Part of a small language model's weights.
Size: width 160, 5 heads of 32 (1 for keys and values), MLP 640 SwiGLU, vocabulary 5120, 5.99M parameters.
Architecture: RMSNorm before each block, rotary positions, biases on query, key and value, tied embeddings, capped logits.
Training: a variant of Adam for these matrices, 328M tokens, 5008 steps.
Each number is 128 + 24 x the weight over its row's rms, rounded and kept within 0 to 255. Layers, rows and columns count from 0. The size above them is the row's rms in percent of the matrix's.

# layer 8 MLP down (transposed), 640x160, rms 0.0851, rows 303-313, columns 40-79
size [103  97  96 100 109 106 101 103  96 106 106]
[[159 115  88 122 154 101 130 119 117 154 131 107 106 119 139 105  86 164 144 105  97 126 131 126 164 128  96 104 127 101 143 161  57 169 140 151  99 158 127 183]
 [ 70  95 104 155 128 130 141 118 147 177 146 119  94 113 107 128 101 102 174 113 115 153 146 132 148 120 133 100 145 117 128 106  70  93 108 153 121 151 100 104]
 [160 130 124 137 157 139 128 155 123 141 161 144 136 116 123 166 137 137 117  99 121 110 127 153 137 118 117 113 146 173  94 109 118 142 162 144 147 122 141 140]
 [137  90 158 108 139 139 106 119 145 147 153 136 105 140 123 120  97 108 126 123  73 142 128  91 110  93 176 109 127 134 130 122  92 169 119 113 134 108  81 118]
 [147 127 155  99  94 135 135 141 159 109  96 154 101 182 142 155  97 105  70 148 126 144 141 134 119 119  93 172 135  90 120 149 127  72 132 145 129 162 139 142]
 [137  92 119 122 170 115 112 101 136 103 148 155 157 132 119 123 126 147  99 129 148 139 139 118  75 155 137 107  87  98 145 174 130 144 145 133 138 113 119 141]
 [149  86 102 146  90 127 161 118 132 121 111 128 119 149 113 161 102 170 146 136 137 147 145 111  91 125 185  94 114 135 133  81 137 142 147 113 141 153  99 141]
 [129 184  81 150 131 161 106 154  77 146 141 146 134 128 129 138 145 190 133 169 101 137 124  85 120 138 117  86 146 130 180  81 137  93 141 118 107 125 143 165]
 [119 123 126 117 151 102 108 122 163 109 134 136 122 130 115 147 136 152 118 149 133 129  78 170 130 158  81  91 129 140 167 101 127 120 137 143 148 146 119 140]
 [148 140  98  79 175 115 173 140 135 147 153  90 142 124 100 150 120 106 161  97 186 109 115 127 134 105 144 159 119 165 137 138 130 152 134 134 149 129  97 149]
 [129 119 148 142 104 144 136 106 124  84  85 126 122 152 128 129 143 136 160 132 154 126 119 136 144  83 155 133 161 111 162 130 127 159 138 120 175 153  99 129]]
# layer 8 MLP gate, 640x160, rms 0.0985, rows 304-314, columns 40-79
size [ 97  92 105  98 103 103 101  98  99 104 100]
[[ 88 155 110 135 125 133 168 151 139 140  62 140 182 142 154 119 131  62 113 131 146  85  96 146 141 120 193  82 111  98 144 134 103 107 150 114 143 128 133 134]
 [ 98 149 130  92 145 114 121 151 117 146 100 160 183 112  93 125 131 106 116 138 113 135 122 100 115 109 169 119 156 156 172 138  97 109 118 157  97 157 141 135]
 [157 150 155 124 152 140 158 117 107 112 114 128  96 134 102 112 140 127 137 102 133 153 146  97 136 107 153 160 121  96 154 137 158 116  77 148 103 109 136  91]
 [ 96 147 150 160 145 161 105 118 125  97 128 116 191 126 168 152 100 141 147 148 139 139 201 146 133 118 154 105 166  99 114 149 130 180 108 116 149 152 144 159]
 [121 108 129 140 118 158 122 123 107 126 149  76  99 120 140 108 160 104 149 147 112  97 121 138 125 110 144  87 107  79 111 137 159 165 115 105 132 130 127 116]
 [121 126 125 152  93 109 141  95 139 126 125 135  96 130  87 101 189 103  86 170 158 145 148 123 140 142 176 128 113 127  97  72 149 113 123 148 151 110 142 124]
 [128 145 116 133 128 116 135 137  98 100 108 104 154  68  85 123 137 141 121 115 126 176 156 125 135 137 140 121 128 124 138 116 102 127 132 126 134 148 165 134]
 [ 93 129 123 129 129 170 108 148 128  90 172 154  99 129 135 129 146 154 117 160  98 110 148 135 172 122 118 147 130 129 154 123 134 116  76 135 157 128  97 125]
 [116 160 154 104 128 127 121  95 110 124  90 114 128 118 134 109 100 126  67 170 105 124 119  77 147 123 155  47  86 135 164 157 138 154 126 140 111 158 140 131]
 [100 121 147 121 109 134 162 125 148 130 117 118 109 105 101 156 138  74  98 124 137 106  96 114 163 124 138 141 167 144 140 132 155 166 162 158 127 145 128 133]
 [156  92 122  71 101 137  58  95  90 163 108 145 137  81  98 132 123 142 118 113 130 159 157 128 119 107 138 118 136 136 139 167 158 156 116 193 128 141 121 146]]
# layer 8 MLP up, 640x160, rms 0.0931, rows 304-314, columns 40-79
size [ 97  98 100 108 102 103 102  96 105 101  97]
[[114 190  99 158  60 132 132 140  94 111 151  89  67 157 174 132 122 119 108 100 119 138 125 101 135 156 170 116 115 142 132 142 125 143 149 103 138 136 100  91]
 [123 105 140 108 155 107 121 192 134 154 130 180 126 123  67 142 130 146 141 107  86 100 151  97 111  83 144 130 110 140 119 156 110 123 125 137 145 146 138 131]
 [127 166 172 164 127 115  91 130 115 107  70 116 143 155 127  91 144 148 116  99 114 168 107 135 148  93 143 144 108 110 116 128 161 160  77 169 185  80 130 158]
 [166 118 133  85 123 125 121 130 151 137 135 127 164 130 124 142  88 143  95 121 127 158 163 131 145 104 152 157 156 112 123 180 117  81 134  99 119 150 120 146]
 [101 129  98 108  72 114 127 135 146 107 117 133 114 185 133 133 110  87 119  93 126 143 164 104 114 108 137  63 131 150 150 148 144 153 129 127 134  79 106  88]
 [128  91 126 130 106 144 120 103 122 105 150 135 105 137  96 122 157 134 119 140 117 108 171  93  84 190 128 129 149 133 140 165 156 136  84 130 176 159 127 135]
 [138 106 129 177 166 123 169 145 113 114 111  82 153 117 142 153 120  87  92 127 140 107 129 116 123 126 119 131  93 132 152 105 110 137 125 103 105 103  93  99]
 [103 157 154 171 124 136 108 131  96  79 108 145 128 197 164 161 129 107 101 160 138 142 170 119 156 106 110 146 132 146 105 111 150 156 125 134 115 108 146  87]
 [128 118 132  99 188 125 153 132  92 156 151 166 110 147 114 179  89 104 120 123 139 141 122 117 155 151 155 113  90 128 159 124 118 138 110 124 168 128 135 157]
 [150 110 173 117  98 153 119 115  59 109 122 127 131  93 135  90  99 123 116 162 127  71 122 111 142 141 166 104 111 130 163 142  78 154 146 150 173 146 112 102]
 [135 107 116 131 174 139 127 101 149 121 104 110 165 144 120 122 113 129 138 109  98 156 179 138  84 173 108 132 138 173 153 112 110 164 137 126 166 149 135 132]]